config = dict(
    num_hidden_layers=9,
    hidden_size=576,
    num_attention_heads=9,
    num_key_value_heads=9,
    head_dim=64,
    intermediate_size=2304,
    vocab_size=32768,
    hidden_act='quick_gelu',
    norm='layernorm',
    norm_place='pre',
    norm_eps=1e-05,
    positions='alibi',
    qk_norm=False,
    attn_scale=0.125,
    bias='qkv',
    tie_word_embeddings=True,
    parallel_block=False,
    extras=['capped logits'],
    init='normal',
    init_std_qkv=0.029,
    init_std_o=0.00683,
    init_std_up=0.029,
    init_std_down=0.00342,
    optimizer='muon_variant',
    learning_rate=0.0129,
    lr_mult_o=4.0,
    beta1=0.93,
    lr_head=0.00743,
    warmup_steps=200,
    schedule='wsd',
    decay_fraction=0.726,
    decay_shape='linear',
    final_lr_fraction=0.1,
    batch_tokens=131072,
    max_seq_len=512,
    doc_mask=True,
    train_tokens=913600000,
    max_steps=6971,
    dataset='wikipedia_en',
)
Each number is 500 + 50 x the weight over its row's rms, rounded and kept within 0 to 999. Layers, rows and columns count from 0. Numbers have three digits each. The size before them is the row's rms in percent of the matrix's.

# layer 2 attention output, 576x576, rms 56.4, rows 231-320, columns 432-503
102:488462467504508489571496500516528452438415549487511500474472467509479541533509448459567482469492501497480513496427554449488559574542461452532564542525499533460440509514492493424464533550499460477512541504549465449523
100:502461424505572458537505511570503467534482401456548513522451548447505416534468518563534545504582624493511544429457470493512480533492550481471540539504562431573509611436466419550443510514450477494488481446548571493459
101:524420521574576416549516517495488450441494449392507531518565535524449454568366483540523550600423514491502537536482478554572527473479474451479519497551501502500547427489447382436564480517438529482454488519484507487458
104:451458494487521497494457503526569575419440560571439545565560494479524515501557456480447508457554452446497509455445516517507536494502470475490486508526511537539458490464555582523486483567504437485523361566442464598514
100:468437558550536516474555487446492487521463510488458507482523457519393467466479533499497534368511500457499487493509569544596539486478454482496551494538500432481455477477515557533370474461461562496472425527548484437500
099:536448422514481434550454457548434564562492471462537412519467479471485431520436462488486504460575450475459539501416419414440457545477586523498443434485453539515484515548513496491448481535483501501460537397490436496577
101:426484530529462599427568437565608520480420481414493569444447466490570520501463484493506526478464487522486535445468508486511494539452553475472536548556469523532488504406534508448506464564472447488443448453491458552418
102:431501458538527488556545498574474514470446447495545508555523476505502426530494451571512500436483531463586422510531513525485534481500575507501520499488438534474558569514530461463503519377493498592518513539489433472543
098:473528495605364475492542590456542485561446508498530567522480465535515429486497522439590505602536421404470565452493451546521457517502509507503549509517478470497477523469456465484471515460461535609550469478471464495527
099:511564478503436475506473501474608503455596538532594460389541496520528546610414509516538538595486510570612546498507460595449551386519474553630544514487528464579472487464443515467571504456499522492606495526511486523488
099:495471494488477548499589544489526522583450588561466484527466487496454527502565475464527565482493519483480418448458612499508491551568506524476506487575478504555437561478492500402477571472475521499536511501568446494480
107:476442504488492511480424543483534583447498486538452532451464437458570457512567499589511451473549504409501435486544518486490524427462452467490492435518533465517483522437472450509559513521504506547488516530454430469591
103:499489545516533534566523490471464485475482537481605561552491486526509517511474459463423523525454504373532470544486563455558521574544529523493510589462458482513515483460560489485451377566454529498453580465503515540534
096:511427430508499539577470412384613477479519458546517461475540485538478543393432478512511488528502480396549473544541521504612530525497507543552531542468534478462516519452399510535453556447404451471463499535494503467531
099:522510433440488493474456523464456449531498594470588478489433463588526448487553495472505469540535490551531530506570524518495540453494413509516549503418477504450538547398547496505455512528542475476574446518548549540484
111:542505575429517460532459505464431512490461490430445463543518479509482488564537489533525546471463521559515482507544545488550472446466491486473492452550530541521488479470474501451541490488493541455512443540519487535487
099:487454505553556490487589555542464439503499546530521533537452504546469440496549537549546478375545461399547542570503534453562552439507442534530548526430494454574495493510474462446525486471465546504550437555418491473481
101:499548445400411533545459511437514473558563476541502501479477544466509513479439497589505470491566497517500411530491433476657437441530511439541480486521528551502483472540464432533482409595458539572488508471503495536511
099:473491665548441489494443521415484379462525557469547519548521534499475463550455443433498464442513477483457490456483471428529514408530522485579436483498511503534581514528514528478476482422548477491413458511514428563463
105:511473514534458469484481439577464498521525460589598502501432499458524544539450469494558512569517512516528571479543513478456510477488457539455511467557550565466496510499636521518572479540511500529553514537498537553527
098:505540521406479519509468476538548516603488388509569523458549523548534511496390457541466502503431541509625527520484447497508582496487517490497515497523552558583440499440457526535514532538525497527418442543459584467544
096:440553530505511456488587470435419445489383504489523486510619500393479487441550555514506550442525519492433381605453540553529483542485445495471504456499513394504518492410521522523499456578466419456480513533556521488336
103:477527536566512496463508510423534472502603425556547521475508512489481571492520607421582512541521386513467513551522502559392548504444427579473490460578458501546472490445572493497496533548508433514489498474399466491524
100:521499499466534505549533504463461538547539411462494499523474536423520528509374489557364510376522480584528541566501437537540558476553509440523519632503562499523460445493429525468513459506455533584476435516425533441577
101:423470498549526510486486555460631486505465486530448477465517509565512513483468515482572534524511506503542535516526521468510506480429551554519495498498480540488484541493535482455480543537518485463477477556444457480402
097:433484484557449465562484495490473527442445563613492509504478443559511511463468476514572452559581361540489521560578583464495475473452519503451527506457489420520511510451441584440523571522523508511429457486484500503435
102:576520454469534405519561434441493540518425503542508459535567576464510476531528521569468572449464497500546458460470495469553452530488484533557447521555567546500503542519564510505502460462444532574491499511513493542542
100:387479508541488473441465540459375442435564537486469578524520466488525469573565511478470508502505477506526486480544486487549476588567524581471540604436565497469539532598514527479570519543410489466576436466518510513504
100:502488553443447504475483570536491573537501476556524509509540491518553483543396509496560501588547572460529516545563540494425541482508514508546469440523620430488516512478474463519528553525531485497485598476552458491549
096:515495421547526565543510523510430395444483566464513546514407432416559463506574509503517544531512487554542432489518433459482390482528544544506497516504465465601525531475519438539457496565507462489486598548562561537456
097:399510507556549437498500465527466529473552495461445554547524528507546515541409544424448473444477390521465500497399384523425516501510530536509452496591517501480501449543447493526491492500536513424581501411482516507473
101:513493442505449566457512482476475463525532458471500503533528553506435531458540541418547549501535513498589440505532460528447552538487495553379562403465536462502538549515513435535511487505492460516494526539554548538483
102:490492514491467438544496579493445588553555555495522475518471459513478520519450466441562556559530487404560406592438463413446459519513531557461576486436465489580566453519521497505432518492541512499457568526511459446506
101:507421427489524407555473512501485487493526411456486489554527525488545455527501448470472547515460511506510552509494537521554489478483587499504424512533524505452582565565527574503504423451514483486524493490523529538503
098:456489467465476565563392509437536464440513499527477475495466493506486484405580431516517440571447449471520526466413507512467554542574553597499488532576470538530501560535464535486388519560550503488502492455487566546432
106:515490529343499491565571540537473501550575496542533482537501490426504512514519474531573493502515613504569496509520502456518454486524482529418501454500472474513494541490483556461464496546462541491506510573481449496476
094:455489494524511542537578501431434444545400442458567518458404466561564510489502386586471575494551494490481348567417488500520450606503515514492523445500482483570426526498485549541501444480488518472517499591447454527466
099:546510443510525466425525521561536487463545483451493459526542507553486482458516511428501468463505527475401574450520476552466445531479478436482457529453494362517565490465455473459497540491502417439582462492517565411530
103:475483497560570497465533493525419536614447589379523504615512530366533512493483452531432496500552518403454575472512498501464490538511507516564413414432499516470506449491464513517460477418504556590520562493517530522546
104:448516499542478457419513420498454455504554540427418565457479556533442530540506470520515472550541478532554497493471519478500470506540495466509481528558426547546460473515536453563516541482561470459486522530508579482475
099:493377542568472497561497468484507574422493480518481476520587442464461449442504577560513470465480493474398397417507569586421476439526495492555463494502555377482501507498410516512587530490462489455450434526525471519485
100:496513543514496500512450569420528528483547539501484506482505444470490545460523449510454516495476448438574485478551498521511515505421437493618540475426429526512482471488490489442511527492376601532417452554509495499571
101:557459494455498599524440536581524553489455442544527465584474560475586522458539511588485523419575610510407558484432492510550387506488453497414440470549442537528403545493476478584462446442438459490463441479507502535543
107:533457512478476513430480520381392569443487500510565523461572450477453473519458519450489519540454485409518472474479428534510395500474516483458509548532567488500689512427492463542516487489436480568532518496524611406491
095:606529495533438576529488435528539487434544495577571528465486531367487496497448578489523508450517518509433415520484499497472516471499483454426431497565478494504522486439391517572521511572527505537385575442558554441475
097:412523489513599573530586487525588500572356479556477477525550561490524543462480494544475554465503580536526467536515546462499496481496488532463535488562478527490480507443501566453540462442452494521559471519464470490501
096:495413529497484519458492459520466549560544514458528476501523549565530469450466511505456529494537517525525545534491565509500550472515487398473512542527505520551460491506556503501503479501428440459523525553537462501464
099:563495491455530532442587549452474528485452512442524482475413554517517491518600415522465499447519589523475567467488567512502500457557465491481567502541404511576479533495521458460460447479503477531557500524576427491591
095:538376537432538417487463569466401545584404402595552520459401510448522514508485514554455535437509478510445506522511462483429519564576492491546499540369498480443422552516462538448505467496487441480570473440492525481458
097:576420522530457484524472473466587451474491483487462547553482480568515457481548506425430468456531544501563572515479519486488441545498563498588575499536481454440476486505490541554519381489553470481526463463495535450484
097:436489419589497522500517532561477500556416524533541485511507526511454525520566466457583463424447498434510451584479540450458538475513512476434452486492429509463440507440506525490519456529513482511595492541493523501463
104:464428485553420526575537531475505596556506562480460557519524455620568585431415440476447472531575490511511548511528585501490517466519490487570525497511507511543382484480534544463476452426580530594515509528522510536493
099:537547524602435537503427473598521489486590448488454606475524482562577510569511499590525517517509530595499533477478514492459503490502560478524466493484487502585489500585515450521423464500432475521422499536466532456553
098:527541476526504544477500470544491579538530483538520464493488506578453515495479580547495479507493498552497487450407514429485474461462474516525434426504580403472469485510454541459503505557534499478505612523544501553448
100:404421589498554483500576521499539495494440532427481510456498573475460496493474560503494512506427508512571482512623535484393514480488500530529594484477541513546457458541450442358470450462545533443472442485542495500474
093:574524556558593455531441422468465569524559516461450518482478469531482544566470579618521500482451494490537476584508500482533538506451510519492482427486435421493467481451484519516536526507503503495398498496544447502588
097:479539492390487475470451495530391519449449531457476441628521517434563424548597576479569628456453458527506585453467555474520500569513451478478513480530488526531542529556491518551484471517489457480471535494553417569542
099:469490466437483468441511484475553493543545418561527571543507539508523519479487463487482556527486516442525450528546550459519442503535491498586518528374493464505621514510508547461461475569527531489466523474488497444557
100:548539471546433535519572508459515541512563489504487537467447512513566379459446522599457452494476499524523459535527484548476391547492501458438550464525460463520510512513507572483516513497444501529483396519552429501490
102:456487531458448486494560481421544475535490508499526497513559496514513437483509502448548461527572567409458553496496501464463484469397461553490499552492595519467466521543510541468552509485498509509464583423431516468579
102:455412566485516465510625437472473566492518422577500389522501480419520451481468495446494516540531447487520463491455478449585365558576510482496506470451522388496443500470568534489472472507509471480446479497532481453510
094:513592486466487542534542460461511435452467524557531444520572540515459498472493458522516555501442535467514480526535498602479570440510433510548575438547417528474452502441540479547493498496390574549551498631508472536533
104:501457474461494525597531572539451566475480498463529531532520487540409585409499408494507579476462554469422462507580491439517603471542489517424536540480440447456439478486504494532477558456555544490474520469441462537479
098:486482555513455533433487513544552583466450496468532493520436450509500463485646482498542456542529527582486454517520570492502427532487534535503488459430463444517494538481500508544483515502502483479458578485434445509529
097:555433500472527433506432438491496463527544501508502547490490497585525562518497575487471510525524489497612457549502454444423497511412487492444471502456477599494561559548512489428519490566612565502464556536448494470516
095:565496530496558535529462344431485463485490513542455501462458484453440514554549483447495507474504517436538506532484571428512521483377492363545495457464466473436579579477526482515489628476513449415483538528500486577490
100:492522456461486518548430536511481587542449570528461403500505459524502476437520461512530459521458537515499544461512559538564450547503352506551468518474463463451454479475442491473474438451496491563445520479491493536552
096:515544435467566467515587510476536517533442528513508488507545490575583495430566430477438539511432520510502434546600578528501505500474537475448502549472399545446558480541574471537559465513471520553409509520521478564563
097:537571509426555531505470590516496601523487503477561468510560421479454457446425535541516499497495495509519517520501460467423508448426464584460540485446524591507583513487448362480504529515503503464509502472591544530507
105:412526484464516509466491496472462548523508543463508517541522533517539472539541484481573504464521586469523441530479537482482416379537518467474563537475463546539488403547501442557418514529502432500532503483496472535450
099:527528566455582470589534558404517567569535502482476519475578522598518514464544478472515459573448566498566460503495568504490503456450498503505589536591479507501466503519553495496468464429569520473501512504499514503486
101:473502431445494486573493351516560578522438420480463475517552521473485455522444414441485547516448525480555494532501501555542594433426411509555563624507492439513479420429493504542618487479573476519488471502473558502533
103:566480452445519401567578491534363441472524472449519501476563496554527427448500531616507538519473537496481419509394475448525467556458457455457434500469413523527496513622530535513496509461490493492519522545461563428514
101:463455501498494500533459531506540478493524433510463571454572441451454394547579531463509446544506529500533430509462556477582521506517581577412477464577499524495429533461524474522496518499542458554438476480517543594585
101:440527543502513466485504390385489388555486552556489557498560493488546542467549507553478496516516503485437531503512539494517487477500573451455531561475393465550511533530545552471387472569499486482541518502484518597443
101:482394541449526521429448487508533534587502439481499453507530499462492525523436539519472496550545470453464464479570459469539482491524507445483473425566466599457468463533440540429483552483541460498469565545459454418479
098:485490545526469523498498548454446498422518522521513473517453456477475582526578483523492584530426552506489430457531516446544530533453432466442552503507486552507505617493520545460493499490438517412467590547550496468399
100:607555535510480511501502578502479529592470498425526501529534489490536502425502544525464509526470547517458415447505518436550444424508395557536515622450477559445488499460460552465475478554419578439462470626509502529468
094:533477547515508531527444567580486503537526393445566420484498488542558535641556465497466495489496516551562502421457417461623556541533493528483455496517499529509481504529439417479516472482614560537489593495449569466509
096:570547547452557499464543454474508429464580489493424517508434480509577554470509475475503470441531487481580460534445506525412494615543463524442467454478489512456599582481506566495523551517470505496446513458556596397451
104:462560606480452544472410493451590459478562506519454363410456517563548491476565542533463482424514441456488576464518492571536445445526499481455512385483480506535469433498483507478514488495479569412484422462539472520513
099:422456509431462424505481485503602508521549510659525500521466391525471529492445538544480525495552495551544516482575588522501566488494433562484443513462500473505596511498439463460504502540582488489527536516505519476509
096:453457568404502522514568441507536474519447403510503517457491565515486509463497477545463534537439467517429441509463484537513492486553501464494427456446593581507518463540494479481495523428405545420507603508462490514497
103:546459553590471449551530484547498512437461466482543508503534466528461485443466493488537496544519553505469468519410404518505560524445507537436547520432518551503488495544455514491553471517542512382509491540506449544495
099:430502496449530511470532454486564499463478498568512526520517536498538482524534496482432504455546453578494535429490478569464507507508534443448533481473515557612464492530521485545538489537467511573580510500422619469513
104:534437537487476470464492479549532607529399504429511543465517528527473535522478530450490517512482511548546410601539482514445433484545599524482504447526564498436508484547509486408487493504530521502508515466493559520538
099:558524501557557484472409522457573512472523502438579504519511433528502479537501463500506552430554363492548496557469433616556473509509511610483474440495555510474526398488487466447526555473495512463479417578433505439507
099:498545471526563449456530461464563565486536469500535483543568488535580466485412562482476504504529576452547556506491560447571518518472451468460530517501505452512423508533410528440476486517465361423527486462485449515464
110:546536492498540412502499468527547475435498493547570512419448548498486551545440480501493496570493467451504451566498458458473498536448559572478571469450517496532557433439484488572541496515543561465435479472501649468451
086:500456504501534484409497471529522398522484555509501449517493528486430463547567483449520525505593517532528571523479495457504523578532455399475583556429516493584541510455460566509473501512486541536507421464515554554503